Weights of a small GPT-style language model, trained from scratch on English Wikipedia: MLP 2048 GELU.
Each number is 500 + 40 x the weight over its row's rms, rounded and kept within 0 to 999. Layers, rows and columns count from 0. Numbers have three digits each. The size before them is the row's rms in percent of the matrix's.

# layer 3 MLP down (transposed), 2048x512, rms 0.0701, rows 1064-1170, columns 64-127
093:475509460427564537540560508505483455482519507493474509571480577504539614577453532478499523552506489534509504496499512460544492448487466488499499458454473462503533461502451515488572519520500419
110:488405569496540479493592440518542482462506506527510439472478468498461447499510539492496511474500492529490472525527503488456423504491533453547466510563454516500573511568476492491543510495531569
104:522526515544484535430581518531507457437490435500528487470492481543550508433523443482525475477568532451479412483494523524485564483506473463491512500478537483498469498505467524527478463473530425
088:555519463552484462517537462476448529546453486486493529541488501469361495517458501549531482469526404487482540510549458527476505510592482433512533442518494531504530473523512455497506527516530544
108:436497514522495502512472536469516491568509548499507465427516542571434531529462484527515538481596456505430542542483435452425526486447530530452508474460440486457517455488534445495490490480502476
097:492434544458476491534501500484442455479531526578491447442507497499507511509526473516488514497483478467438450532550489534504486492495474520483504520525483466533511458466506485498501450483600483
113:505555464529485510467497494497487512478517436578406480510419469464510498513525509515504533492455488507512496489539495505469580544568498472480472503563520505526471518465535451436537569469505514
096:506441468518449481507522437418443496506461516525487554492532479430488482454523499477487406505558576520581453485490458517460503570453599479454495491510469541529499511520521504524532477539510480
106:551559476570445489442472574503507480445540454474485450425499470435493506550499448468521490533545536443534546473426540624488536558408469495549450487486440558523486392408464520469546571464480464
099:505526528521534476519492518494511475540449469497516445523545445543521539494534536515511496526509525525519486444508435561518532492481432505482566536470480552547431514434487556474503515486499456
104:527435430482436523501581513548525470472513430514412491554429444432465543497503515551485535502465507477530537510508536484479483422519471462548490484475573530435466491530476518504520448509495534
098:469438481488468453465488545546427500398567489440459530532494566506471481497493503585590527527526488555413566481460477561457537554450555510496518518562536524468551494437512497519496523518464540
094:488472513526492530503606540457492538425552446474534495488554499577521554547504490533515584467517501480499563534519560490493533558518445452532580524543499540489565564506434539436493517488455447
092:463547537500543511503499546485554475495466483451500504473471601462449507510538497522570498546524458598515501487533491530459483546520506478534541521462488481596524515463548597501440464490413538
101:571490509519509543428470495473464499537464551514463537557480531483531492497514503476461429482499454516489519486570475468436484546517483446552554499458481470450528463516521482575502525420537459
104:497563536507382534542457488488511489497523539448483479533503488512428460453455515560446557456566500495485482479591488487444467536529451546409497417528507497574586463495496445557492531514531441
093:429498498564514446555534502428553496482405438480475411487536566487467523549522528442476532520535590502535499446560399524508568435496463520470475534491523565525497420557515532547548520467556537
115:512523462382479459526542425512497408476447494447438497532476464445499448508493456573439503484493537446468507407468566498464500437470497530516470507599484516502507543421529495519536530464508465
100:556478411553494487506437509498490573520448481550515475459492469477422521497458531434462496482516466547507450526569534486450507498518456481489483493497455502454553542490537512516497553491473485
096:567439453486481534543433460515445545533422442502510545552527465489474553488477447537499475503510567540537506494502513598519513512533524550532486440486560511450529549459489492526534455594494519
097:477583506484476438516554489456483481474513501472538438499456519541530484546533491430461530522504537454516490540476414485508518521432516518517509521487449441536541553492531491564532573473571524
114:463554519583586414498514495489530531470489425485458586440556464459529487557444425477494556490520524450452532515569511530490479446481494477415450487553509469431464547475517532505506516454448499
108:495546520496480449473500529597470568581464574459531383471481486439508488489501422483451546387468508477462583540499526511477462528483494506464525499480546486467510539501526437545504464492520566
099:488455462508462494501450501463523525570478551524508520558449538505515516493435486482429482435531539479462458426558545464526574534528512485566555458566465503504510558456539553462536465442468464
097:480509507450473561535476495477550483506420488489485469489474564451536446547501505569541498500526428480507462470546448525451485496546538504458518540523544494599524457519444476531431478481544512
098:510465489525512482572508500457597471503525497552507526562449480514395469478461481541465504518446527507520520480531493536500475467460568485519552565563518489450554515499478518507527512517523480
104:487581432431496524470482502479537449511465492514548505518504443512516496565440485453479396539511469451541560475576458479523457442567546549472488457467475530455492540499446454553505475454482448
098:561468484439399499522474478545483518541591496396417515483483459449478501515490527617466503509531502469461563496453546490520455556497451449493456525532509556530472481509528553594410547523465387
107:475493529429540515524415499548543476516464485458548494519477467486508498564489452489504460473495556500561465497472542503427551425480515432504525498524563498482500533500506491520526526468526528
111:530521444513528491498507514474551434517507493500494466553566432518509494480510507509460476454443517535413490523474574445519449450540536502465541517477534455511513553550551439512482497494538501
099:453504590515514489443511525537531546493513483478472537540484531604504576440538538527502540517534503462404544503550509554462471464533444546541570534517505493530528570449459513502576479524483527
091:560553513461454570543510553466430532444578556464546416521471487454511519507523513466548498512519426429501489513459473526474460563436515552510464545566552585460536530528453473495544508466461517
092:527511481456528558531516483524539457497550488523543543453504463567535529504532485543522508509503402489500476481581393466413500450475600456503496523482563459516455473498501611469566573573507534
107:492546532483475499555557464482497501472537472571488598485496515515449526551508536500466489476476484494458436513509541604557458552495465536462538519543515518470552439535479547452407508486498447
095:466552485492514539541485534559490548442507469530515472532552453461450498452474481460500564573531461508457475513502466500539523520562549512478451493523476557495528507532512481506511510444533442
098:456525544501514533544449495497551543460389471596444461550512481530508486500482520517481547577512520533513560541472529416448518529561464431492477592459528420487463577467528538423545439554536564
108:569551476502483565560480493526493527509527444487483464505441460534376472494584534496521514484556545502551573510526452487510462476476429456486558492470531543474510490461537508530457568449464534
093:534488569472453538557454508473468508472508514499569485504537411467484529490452517504490512458479553502531447461497510470538469455460503471471587565472566476551566476503467517561468551449510531
095:512551526502459612509470544411523501581467497496479460522455528524465538482552578557471495490533516515581552526537537550489481395603450518504476491467503433499531546466496441443498493503504515
092:527521535504553491521548526450498442506504577519515507451470564560526496506477495489425541556485535579466472524572482523522561475518506506398533519541475477480520533530575525540462490484503551
084:543495568524556512505472556506483501445566478476534517510516574493522418452380397506524547562475562452478504553509459465438574498497540544537488504506451518512455565513519477507540481428487466
091:484517500533486538473430512502424469456520495508589599471509568514598484504477502415457482512466537580522501381455559458483457509534530523445518566520444537501514550471540486441460545434538573
096:509428464499464549502492555484437462525502504535516521495551523461496524524499457548447482526532473499488533538519484512446489449501408515424532448490488493473450448488466522436554493544367537
136:572487499562485461532507575445531570480513452474479490567491517505504498519525515492577477521503471526515508591519519499497520557445559501573499551493390442494548480506495458507502521439518501
098:549518508474528561490541428483538456569474483503504533482478491493468514479420477522475525526456469384486538564467460537538497481499405459478470541530521534491438562441488431460554485534472466
100:421489513451462476518508494538516446441440548500527466511510565450472413457485484465472529472476518560527476505481516389473499514483526434513503443525472477492493562493434501489421416447495536
093:470489448582476418468479506505489524513537570470491541503430470442463456464433388431555522518519469607497529587508471498505513496450513470480455445579465619511581485525474565452487510551491434
106:546482525515488432516541484467481482553482565514528483442489498468486418497493464491529512437502547481515462492485533412471553560535499438510425498509463468383482475553490475522479496538524516
118:478493504537522500490455430462527582459537543461486502479478464380438563423638469559543448471517487534516556525549504524564545483484494502577533486499480560493518490486454482525501581548521500
097:540448452453535446456482588472437441519481510590589471465555529558508550511513540494533569526443506461495508532477531437461501530506513451518526551598520430514512494511508534550467480515425489
098:456492449496498430506509523473562560548510508478525480462494481520429546513537551489452505454504469479484479542441586522496472486513505525512527540505447432446462457456569472455481466535469511
104:490509547570531538487511475468408545495501377484524543471532529509484465475426521499478551509425559487555544493527495546521616459555452548391544523438537538453477555457515493508512499515441537
099:514460547550521443459564578505454486471498499461486485540442524506488437441451547533499454444462525434515517490516536527428633591535472556530547500483457481438485508485566522402503498492487478
095:491530505556529543479484507575473587476425476550412520523485539539507521496548480474468481548551470433520446485527484448464545577499521466527529518462462461516517467502486483492510479448484536
104:515490536441484478557500491518442454471552468500464534481564464562467502524503514550502504490531464492494519474515497491435484523501503486436491452640537498538568448494468493488531470459502470
113:540492509480473512445538464545444474488463511525565568504491475478537530482445500509466474492483508487519491418503540548489554493535490497382505525531571500477535640571519522422491519514465479
098:491557492476505545499489446499519549516513454505500515530584473530446463517539508546488586510481403446502503444469557501451492493533453445565520509544440437479518490514487556470455528559490482
089:490432516465482514482469495557455521509473401508570505504477541554421525545461510467501578524505490482463510434467499483413505512465573478530507501483517539494478506557497523526485470547548552
096:545540527519522528500501482544482462509553485480474517514485430532438504502467452505433540439577542569503519534481588500547494509466461545459538470515534514484453479503581499524480542534486521
092:476568508462466517495460442551512450473443480511475533521538486445510515488427456422458488563556456485437521567535505516498510469444555549498512528606491533483476529572486470454549573506534593
095:553519504504544526447531484539465566450545512548483547484500514462605503467498462490511476476434495506465486459542494463472493476398565499498487527476522507530505476475546512550479463440461519
086:563519516498437431478556527564475483489477584493495569514486432560462491502494496506506503524489522520508456496594542484496437539449487488515521454428393427531542567458502553490521496496414516
122:515510524487514563511406580509467548453471529462516523468532540438496522490528449485496495523492504482580503415470568557522529501537473561521557445545491468555527491461454503490515474561530508
096:478517463552531527547496448478580461558449505400514533498490548518510452476527458539527436523510553466491533511578441520511522515543549537515486464515429542427491570545450469517491553514492488
096:509490578475447488474582476491506506445462511554519469498463449554467477473466506440484504468477448489525516512521498502486530439508498579511537476538544484444484421465490481477496560504432528
097:524579457459528569501423528450423564488506534443455609576465529509462489438521491523525470506512464518563501489514499552468489468545499509461518526550424495488516510446468507499496417490498548
103:518477424545497401442556479508570477543547506445484494407535481569532434467569528556473496472493474495479491468498466524540570471517456438525519495520460484570558538481445531494500550562507539
091:564502497472501487495523486526528495571558479561445497460395468474551537532554551429412521471474467490476540522478563495524527486492507476516541425533562429533478434513512459483522500451495479
098:444469441526441466536549459400445478494466506510478470470563491523571495496554480568458516568485501505481513552465490581530501531464493456525497517504533488557468541467525474519529556491522488
098:547469512467488476495516487502513521462442512479487510520483529486411556492440528515422575472535511554471432491476541580522425447441418521497530512461558475554485537490436531461544482522561542
100:510474493503492410482490491536524520435449512552456518560521537501514561453539455534535424451527437563520522563528553522464477484478497432511540533529558541486517517541512460442498443491587460
104:508441497474454497472524540496551520459528422514541477608438516535545579543546500526567584557507512477446493470400560483516489455466506454520484444446513412518505474539571503508480504522493507
101:439493468486462488475510447505517469491524504513535515505496437472477569476563537532514581537445489479491458549474492408458530531461486514531448490521468457523520551570487504517517514597457564
095:540589511447535537526571523491573512500531469462491526548507522554480429426485467454458499529606505517479474470529475490487522452470474472560431519528452531464542481497545469452590529458479470
097:535481482632472461439517582509438494493556452465520463436472457425471470483506448541490520497437503461440523489531541538508591500544435523499489559469482507500512474448483487496547538483525481
105:498559582538523505431540583508426480444485485562446551487526460502545464541480512535470427523477495441439434518505521519504473546499545503471573409523480532548467497428506423437562509431483410
094:447457516501466601549497491547523485513494556465538497490460555559484518496520444521566467483507538454480539522496575506526478533512560578535491566432521497513551476536453458453437527483500413
108:539493439539549447471427490539447482552531476479514504535463518472467454536444471440486556481494562513481539488501528477532453520556557538525491481498495500514480494461542446469479512531512486
110:541567527514494473513486516504470496404564503496485471509556430453517536540555541485475474433509541490464514616453558523461568469535543497509551458530503537560469542493567544526470513511468525
099:526526569520509495483539484491444556439512505429468457515474586476517486562478487491438559479459470560457515487426442514496540384476425551481552490356542511473511459441398476518487541515531508
101:472528488522491478536548536508560571494521516502542466464541484495514488534522463525511448497506509395543475571457426464487531556512465555465512470547524452523581578512463525502474516590494477
101:501458465526439477502530469520451522462511527490499498465520496546643505458487430519485512545497555497515540470515487514479500509489502540524474417476446470452500516399511534481481435536432472
092:471510523464447485518495434485503468444517473578545469515509556522495554501496523455505479492525477442499417455505482491414498501473552484516448531507462457488481475502452460507545491574443521
098:567491569557417464473451468521479464502465516496499518449520438503533528466459551524468481479594565421520508536449404532460440509510462475488480490499450486568511465497501403510472511536478488
096:510580591516498506515478498454477608537457417493512507521543475509534482478556503479555502478568508540543491506447543439544474511514482439414508491500503428529490522593528525568494461488510518
090:500498513551515533523506511442498511496446503459538530509564476510493532440426473444525588431547473529500465464518465526562505480576539539502549514527509573517487533530471482469489560457535520
097:560525483558461522496548479563419521495414485470504512515459515563567528494487532532453546611481454550449475441477493484546486485539519454538497448511456540458502442538463532553505434494540480
094:505505555539477530483450528513520444584458541463540477524495506515495547515536543439416502424491525488541455431467547570506515450550500529492505429487493544428427462532511513423542434546464527
100:505493505551435556426552483493524534500497488474484426473535459452481533490496524519517455453474502567532521516491507440471476469494468573497447532516455534518517444458553551485528477496517439
099:480439517456460446405463610523519515463501538472549536422452524479411562517520495508471538476458513492534499542539516493493475509427446588488511487524538478487516504552484505547504519575552494
094:510510488525529517564491493516499496500445502500456546538478488518474548553458466482467531460558483534456486515474486519476440429532546527533562464483538400498456556469487545507477471538480513
087:551545504542544519554459570537478464531496593473470520486429478428468475513458429476546489577466413510541472522549444482491555450528492466520526463534527469491532574503502447540496494518449561
096:534421495459500439449548477481506456480504541470490523421544504504488516451547484533560465479469429583478574512508483427467564486534499491493495510512458513545500537435485522493442520515452554
095:519490482465461540491469527548571507458494514568491516528519547518429523490460434472526461545485499433497528460514509497477511508423483462524523456488514445535576460547480493490452519539477486
099:522486442508453495512443504515554511531464519547471481473504474494525551487484517444478476492512507546509548478482437399477483490477464476531538529484503557437487443439450538520542554546518529
094:463577500488429480553496497574433512552500507548531459538469466513509519502515454572541514434517454451572533432441442534467443511452521574464511540567533482512486396427550500541497438518557516
095:537497474460570489473482436524471517486495566570520527548605490472462509578487429508524530493549473463481519416505521404448538509532525508505501528441480502466446468466515578486483526546528496
104:482548478473464490520477540444550515496451502560456488472474499453492506460485421538543450498404432536488505481541466419471477574480529534502509454510577546492500467442485507512481449476462410
093:504510513517502540539546461419571499463461496558536435454534517531525415513493514574511521567551537478489488524500528562526527536492512555539481522570495443557485456495514531448538512519501484
101:520527514436483469513489502452566533492483523416518526526498559487586438471449441443546537464443502474497517490495538524499502539498513506538392479568434483474497519523505422534526461436508444
106:449508545495479454423405444519459512504478491471484471448513543578503471468499505492492516451526560520512512484478463510510559543546516482499524486533492543525500519483560512481497488577505515
095:546507495485493443527400436527462430529549462503497554453576444455452438515476508451510479451448432477517572518457469557505483562495538452491541525496530479433520538543503486493506497472559504
113:485497467462507531500508488517525512541521505561470513492498478510487443496515449508525500449533541528461503476474485488498590448531438527496482487509410496508540548504508521505466503498462509
105:598444482509460480522418470510503498492481509529526455508445550521556550534458458518511517442537543566481567502459537472475461524459520486520563595493525439482489474580470516458439527443544563
098:487493452473542527544480526448522522497505571478540519505528499568514449568516542477442502475446475438478527469505563502442435463507536440559572502533510424508478516529581480446556494543487590
096:514476530534523526561552480485469505483496397492603479513488513438533510471545454562486451605522388497480571494467463500552467457519383487531551533443542475563478468483522518459488526535500549
096:464489494452504496527579485514489435505474543500529460533579507508449477518541518443527527548471463471572531613464526455546447509548506438536496458495494464522519553482542421442488556519403440
# layer 3 MLP up, 2048x512, rms 0.136, rows 1065-1171, columns 64-127
109:503487502445484491482532476487472477491452547502506512487466440502458454469454569429510471460439470486523496537486489543440560429467526478488415522487471451507492428491462451472544507469469502
102:525529521417439527447447463514471538474523500530474541434504450499487507463393440566527438476563543522547414496435526551493526481509526538503517429451491516542447494497433516454581497486541501
092:480487467522499477525518532498523432504450509515487522528477538518524513492453555437522497477536485471524469507462566467484519516522478459521488534533444410480460557514488461428535635476435456
108:532576500512542508475584531503480424473493563480489505429474552560520543486485453402481516476462447458480432478567494528445527445475511542461505544522494469483520442507444506503461551532412534
087:495463515463545502548442501557558488459523449512452517552545509511440479556435496466512574524529451488518449472453409464511406506515505535486514540468518480560463585462532483488472481497454477
111:486470481482476516511563496471488547472581478465506514529441486489541553510521504505515393542498487481496512463532501508519531515513476517579542538510519438576512578490491482499525455515455542
096:579565510436468495548505448523509506439516529482540522499421479454538532528517464552492478485537527583605515496510537514468503438388465486478476535552544474489523495509497443401497479503536498
103:541583479536455453560471507553478525469467498489529469511491511471504525450439498440555496490539552449512453485566488502499531470477544515431475465455533559467538482517448488487505468499514413
095:481495531493508528494526484570509489479598500510586504398516537497513536481462414556558555524507531484464499572468470459525501523503541510474521412534569498490494497563501486452468506504503489
109:470497488507525379476490417525500507523480546418518470531529573491506560549475476510467477477485474487443480526486540515469515515496514447454550503469553474472510562445540429493488600507512495
100:492479445520500544504486481519506477458455539468512412512489561460477509466439439536516497526493503531506489508532424574497491502509509578488451505496546490508520445497496482433522550457487465
097:503482560464403543454406534552576496476514517467530489503541468501506506478518475562430483404473574577469549525473493492537548510488497526515476465529480477490460505536539518488485518536501498
092:463405537485481440569439475529558465429449514460571534501537513529493451534549474476491515529449444486463422464462512446464477463468488542486502537504522426484524462524492522497486487470467509
106:489461470497487487565485430524564506525536482508524536439439589549610528473356526481516462521510480541522509536532469493533466471565529513512616446520499532492479520458499541495544520525509487
112:481523507538468484543467434446503534514502490481512519487546506494406494474523500530482525518482438530506483433510450453452529573504543501501521492475482545507526509497459531474514450456569430
098:540523558493424485409478415440468534507496483549546487461525495551580517508442544508519520442531533457500539428458599451442484597520529517551514529515479369528457495478478484504514534522512471
115:504493477438529478487547499442480454511587531493482532532518515470512433534438538475466476543461551529510450485526529433519512431467527520461465432509516472572526574508519569525497491436506502
102:466509522453502517492503495485514535448509511468449451509462558493489479526523523502543447461542518486529532465512495535528419510518467478457520516400495509561499532496436546549532555451518519
103:503564423481556481492532454567500515527514511491515458507541486517467527401524456491493592539431494547559530467528553467500486474472581547483495544555513512518492453551494486534482477431482561
103:478506508495501449508521497524420538544501439516497413464563505540424561501498579458487516517413486499549557490469461518495492527451525506498514488447457445501532461561465543546501500579445490
116:466454501535577455469440445475528461490502533437499534454602468544406449466466568523489463548469547489401533560517504507500496472490513584477471493499490516447382538551460471574487466446489473
110:475456544481448520432493485576461472540482542462508512481505453433466505506481443421460433496496534497476524430561573564528482473540426556533547499486468514543554543485479483522449515497498549
103:538545507485553462513500493487437485562521521443507517515469565438474507491490517461509558500508598461479494492453503481499512451450479487482460542530538544550417590517446460497486462562413558
098:449498433523596531520452556524489519478541499509435540546459519526448457506461499517500468560566493477431466492500495524542474529451478453459524495486496515455413537504521486497571513448480501
101:449565500439478536444493542516501516522565570480507461530476495533458525488507511487465451544491442567503458491420499429599465506543505467500486525486525520571512487519481438460580471516531542
105:523517462468500496569519549503517473517484470525550473525493538619525516512549524507481533581478523489525477476517534525467484574457500556469482483428517468576536495475550496540505519496478413
095:594545522534517471551473497481530535477427537569531535461438516520522469496484457543476505501546434528550512501456440488464436538524536531506498538444497490476503524543403521533516584441542595
105:573568510449416500535503535505498485474557457460535499397534508519441540508512477512492458485535448477481516482521473463516486512552468585497505538495459478461507558464502476494542520448576505
108:462468543544432482515485524530467516499553514493492592397505549490521523530469499437510410494523497490585528517545498529467514480467533496475542486527446514548481556456507507541480470489392572
099:495463481493469473485462491523429501521514467522522542491636485487543486480512488544514504550469550511459426536520519528515409516468476502529458491443415548437438509445463427507472462536447509
090:454538483466480580508520499455522455540478564494503494527509523500461510455556499487482527528512493526503477546570521460528460510491533498507521496478448461459443440504538513488424551526548577
092:546505496486538599520437469462501512464460548530571588523508502409508520475524473488509474548602472450487515494555447528525467520460517495452451457456561538530468437453564562508525507507475559
111:453490592480531468445537502456513446547521505479524484553537582456566513486521530533505532529478513578547501488484447440538414501509491461478486442532478479525516512529518421530501436394533429
092:535559443477477528536569454513493494477508544534539447462544564549457508620479463471499529475480517415536528539485457539498491470549526444534439618466469408484488538506509495503518442470451485
100:470476570464558492560495557455542458488510552503538551501552529523566451499457547555478457494499500485454513498496486537423539498473476543432519469476543527505439498560552518485443492497478489
110:476504535553448489527472484513522549420554476483491456425526460513465553466551475514474486467500542484470507437502467531513424484498504493455493461488480493489485508549462472539516476494500429
098:606503492521531530504452469439502513522516561516494477448424453520481590544493426518571445443445496487488525483503407501522530483384518440508525478535504479524504484496486512487498469478445451
093:453484524465519530508539503641497539497559517580556543457541486492530475446480584455521541470528574578528455555543489513488417496525550454491491513481561544480512517500485480556449548505486520
089:490588552530492532513543483490478476506525523517581384475492490498435518481548557512513556514491544491544532379489471493542429476535466505487458550441426454431478498552524493543539525605497574
083:516497545527473489473466516475522471531527409543507504535494390518483497422491429490582448518482539505560443470539436519478503529473563468482468541452484508498536511582524539469534564537499549
090:486478486441485529532503512482558503471520442572596458499546470506528482509517635500485442465506489518462496490508515493590450449530499458558448454443499485510486515495458495483443546516524498
097:499454470425528522485462433540489529556496474501564480445559509462464494487502465545488549572480454512517596543498460549520518496458521529480413474488452546469546496495480426553577417479500541
128:529492433445491511493432536533587490541454513561541465518504538598550425517506560507480518551469484480575458538540455564518487576472474512453540441458474478529505489577509450534528547504504466
095:585504527475552471513510456542492471569573522526491470487530411551493473445469479495467496472511529418497482511482536555438571540430544515490541441489503503505495498547445504510419513478462557
104:471521517518510481529462519510520560469488468518489534529509521445497448496487520490546549517502495440457510558472471555509535485448456523501493505451451560485439445459539440515574537531481463
092:513488490437461510580475526526571499475487501534532451506517488551480470439517473496484407547477513456536539471556568532476439482508521463444515517493518450477540522454394402546541503502392474
103:566509482515499431511471482475536499573453504501508514475454493555562419530485504521494488477431498551522487436577557498541556548510522490541556532532500520540524488498454455495480513528529515
114:533595506569524561532468533498494539529472538470507474429470522493495460426518470476480554515452545517467472468520451482513530452487570423578503464448507588473486424521441416520467509543506480
097:509447406527491543446539544466528508545485479549438572448453498528466477544500516486536478465527548411515512545482462464471476515427474516538511504498464513568460575399483508526419563594492475
098:510502498436480542498489572557482556473545435504464509532425477504567453535554546435459550481573561488472549449486583491506483483461481507528548499571449474545525494488558514464476497561430421
104:586538550525499522558480501532426519500480504420567517507572545492488487455427555508433460469475526564494539495541568494498538452518471527501458478491491473472504480490499508519479473453564519
095:491429460529480427513600554587482468414481518451530479448547441493518486445471485444427572456448553487494479429521521486486537502448505475502509493493475502465450433528568521520528534581526501
092:463468523463515486559474481462470554506475492643484464574498538528510541478467468463498535538474442546521525492490501525501412499487525507467494545505555537484496500529474496491485585489493506
097:447538553408524470513486561536458467423506558537502552477583480478481476512436577456529548484549537515519505506547564484471456484509452513489464485447451491503521482507496459502508489512525508
113:488460488475506484527519495465524565519452498537503546480549448533526550501468493552523574482465511472501508524509451498432457565457501473452494599529430512482479587505385404438510481495466555
098:504474506494502467497535491484560512513527521527472557478427516522481507529453529526443488468470522481528526586475543509548526515586542571502529521485514510559538503453454507510546453472443487
095:419576494563471534479514526493420512496429531484523516455478543485540424496482510431521485485544509452488461497506449470471461534526473486496449511542429464542469512487531535517513507503432367
095:501506497419516526549493525544565493583424450618493534504465538450475536520544490552439505474534498524493415548485517496491509549445603480463530567525480504546508544498500533494521537544496586
098:464450446533516510510424591533523464517480514499375517416528483500526462559485512520477457451482471474607502479527479494505550490506523523437496470476502544505539480554525499474466523501438476
089:571493476493494475469510549524504557568513529483442490453526512495460468506418541476472543477489437454429551459504466511501472472488513538407482509530506483512516551505503505518455582519447493
091:493543467434451548518517470450511453456498514459531459574512504485475524500505575531481467483495537509446509535497563552416458461468471433454516478505463473484536531456435577460458551494564501
107:474492505514486548504500471529485478527493519453445528475520514547428490478562501509491487526521556518535534441496488562476522505481500517501567486444499533591508514425474513477504448532557527
101:545506577495514464530500396544499524553519558496473513509525510438578543482513487438607508565506433471486551564467479483505451586500527588507541499547582440460414477555472507576500521450423464
095:509453539493557527522620535473434522516551480539485466555496469483477583504483527513528431474469567523504490533565478483531428476515519580468469488489493496520574531417455448475530586531465517
095:548537467513573518464459490517483604493555555464427532505578482471480442546479505451571544477546473499530592504524469427448474521569549528501378528442458526485471537486421567484469528469452531
103:545513455452524414504553528451529575470479533491515466504558481474462502480487524499477505457400579568503544426442540494463545420503467465535520436432494454484522504448482515443425398495424473
098:518487477494473511499460530582494526534458598526440475525483458577458458519492517524487557539492556452506492523476470528509487511466491545435456481518469498532449516528544538445518574469407437
102:537541495508556520490516474509502534410495507490432507489498477510453558504466494498476530528570527511522576489574497447448573568494534545548438452536493503490407531524452489529531507487544499
100:467496497520506554564525508551515466492538496533512471425470438487491508556501506517499430543472530488532529449541580487574495549488498478511471502611432477512518472424589512520418508467473463
100:556452441491431553496543444487542496504561537540450481551527447461537538465528534530442455510524487501470432468514459468499476472492512511492607546512477521586401498454519516484462485484524595
107:523455513456530465453543468484440517528441539493547457546568543530441493522495469616513471517431461464490487443471492469539537515494547490521566490508478481527454516518486489542509526511523513
109:492535537538476588506526495450502528535524521496501474473435518542417501548461576518491503481531471447497501511491549516510460501428454517476492438506489471546461498514536463509454480473431509
092:417506490402580580477467431584462496458445444476502495512447477492461449523568540500524480478499457428521526452534488494489509438538496427469583417448548469528586454531466521573440545471471522
101:481442580480497416476489519434538450464522537524509450401446493464471503561398486509484474534530497515548495524524509518480545557528461456546453492504560458502476483463477515507538511542485512
101:456448514515547448496424511493495572519495488475469526515428538595483471507486518480509443524510518543560450503489504502479487472470481630529556485523457475480449493536488531481490517463509526
097:484491505517535509496511600522468522495445501517512512493519459485465458554483549497521519537493543368524526469516554550416529526429483473438468516552463519532488501489542519502495567528516515
105:516477441472516458512426540556541570483470516540523506541499501549411525503523499504569536479537511496452489540507467600509496572563498560467540475531491457497557482439490482527456443482514430
102:471504504479507454492558478467483497526532489474483467501470553528424547529539460538484500518492515491490524488473460531493519466465505462536497523440506537534519495471491487576442460467486500
104:513488513489445551497461517494514481539462550483443464470416512499415454511449537455463493587465533519464515542513455444532473459466478527601517505515475518587492515518410474608576472519459572
101:509459535552461501549499534515519518604603518459535482477452479476486528496487504565501490542562527483550535533546487490489576504392461549543520537454475437529548509573483580451472499502510555
106:542500479524543514498521492570543448551543475483507466604489513476418404447482521532507489563562490451516560453464496492496552534441452471496505497551490566519516496525529446460535531523432436
091:564511519487509518498514591399519481497538459476502466535561508516564517525482511455504490560431536470551472477539493545490518562552462459519474466523525576551488473471509449558441494487490410
100:573445478544550544503409525524495485506494514449475503518502510568414456473475523542479485530478536441547504535512444502431487421471539516472587521489487566470441553537559518504547493534433522
099:465443553476473566512449466532464486495573458498491528502437491514520458519507486453452493487520440516526586456517416552483538536476516568490522382496541537436554471451546528408549485545440431
095:487563511501548471522432528482555507459479497495491569543477429481524507474547497517483521525491422441513493515451514529433486445517465505473501505458499524506515495477522476463513490509514433
107:498497453538499498537531554436528520482522458505495554510514493593471502528480550528495490568515433531493559516494447488490563561482509535475457480479511509471493518528425512517523490493482532
094:568460503454587492511458483482525405515484494552595558498462487501482551565439530597484452479497520493514490523401528451492521494471527485517506545503603459502490516466520450438511498480478411
100:508472532434549501548583533452507514520497497489495487512524508481444481475488458481525418498437544570457512481435565466517532507449451548560531498464563584505504525457496503583510526561474424
097:490469474563542494601521441513470487472560476506521462503531534499505521553532444539444487512518535509472470484530457475437502462480586530447629505498538548513466435435519578469519557531508507
097:538571549502516509515455517575440547550492426495498585571510488496420512516505525437429479566528524577511489465507453502557467422535510470492501500525465507452503509507484495523507563518519485
085:472439468451439451464457558475487485519579495502533539507547571412605452447493554530488467417563533492489553559500555503489468505502477541461509475540480411448517492527548607500463447522505520
094:501434479481508515486483461494440474544489542464548527504470490542515480482528444466526541536453497487521565507521493592524461516491515469467428455496475486593461528488427461497478479451491501
095:505475556448541497437497492545416502492495497516514517508448548464502512463442495499548535506465502499482485546515498471545477483474501413496508539528500521466437536537466517563465454448441466
098:453464473494446470533479546434461483527506519536545489527528449477561511500535508520516511499473487595520539513461545482586459464469568463496506528521542440488470518551495493470502488458564549
100:523474468528508536491515493508532554532431472509468493445455510521565522486535550459491458453544567558549525416486495529517417518509467563431475453465568487526432517530513577501494452539519510
096:436507496474530513496536423513524528556557480444491513597540511535475536574553469472504489503486535489500483513447437527482547443507501476522515528451496516502467578510412543488490441510401443
104:478455450547509500483466430516507470469532535480485524505491494483485542530465480506478421513405542443472501454482523482453491508464445551488508418505525528521529494539514513494484463586479479
097:464505491520546533532479466491502484461475467483382521422522525455513538554512481522539551491502438456471562452468549467431513491524488472501486407501441525393504462563473490528492568407547483
102:448504479582500454430440475549546518435516551510476487536464467464576525483389526496475606483464522563575502486511508521465440518445536500555487508492484456498507448490503473489513527609503537
099:478482493539556487491479513486466513475552534485528608595575457522447509501519545484514551514537535467430528563525459442498522492498553465532522477489463527523460523537547489514540485470534460
091:518443461462496480532483542576499499447482526517475544508549520540497518571442511528516535499518440470470490509567490550594457542431484522468473450489442416476529584536473559489405527437488500
112:500508463535499491541448470442488520484530478569484516476537498495472469459481463487522486478496495506486506493523527468477552534453534521515464487456423515585527502462464495534447505491487467
099:486531507492490544475499470551473535517511496498421516559505506424534534466440550489476541467506511514485490501534438517545485479514530412433531522415562483576498463416504529463452498483523422
097:517484470415519486523463505527526549491530473460539499478532482541465449545507570474427526526493497469559523550493498492435470475455405477517416498521462434512498484524468489515429487514468583
100:482429601489538419545561452536464494513448434488473510539489418447500449511564433478471507543524415524491534482463534557524448533468492514500505425428517498482501544567457561476502521568511507
097:515455560485510534491489507524532486438521501508528574481504504543522467553496536506437474469460518465485498479515499484492527512506562523445514435516560503523512495596411486441534501498447444
094:553549422539548570551461521497457482521529472527469473480487460483512537509447456508537557517520494500504473582521467562530439540458527477476456507495497476453492537501476504495475506538499432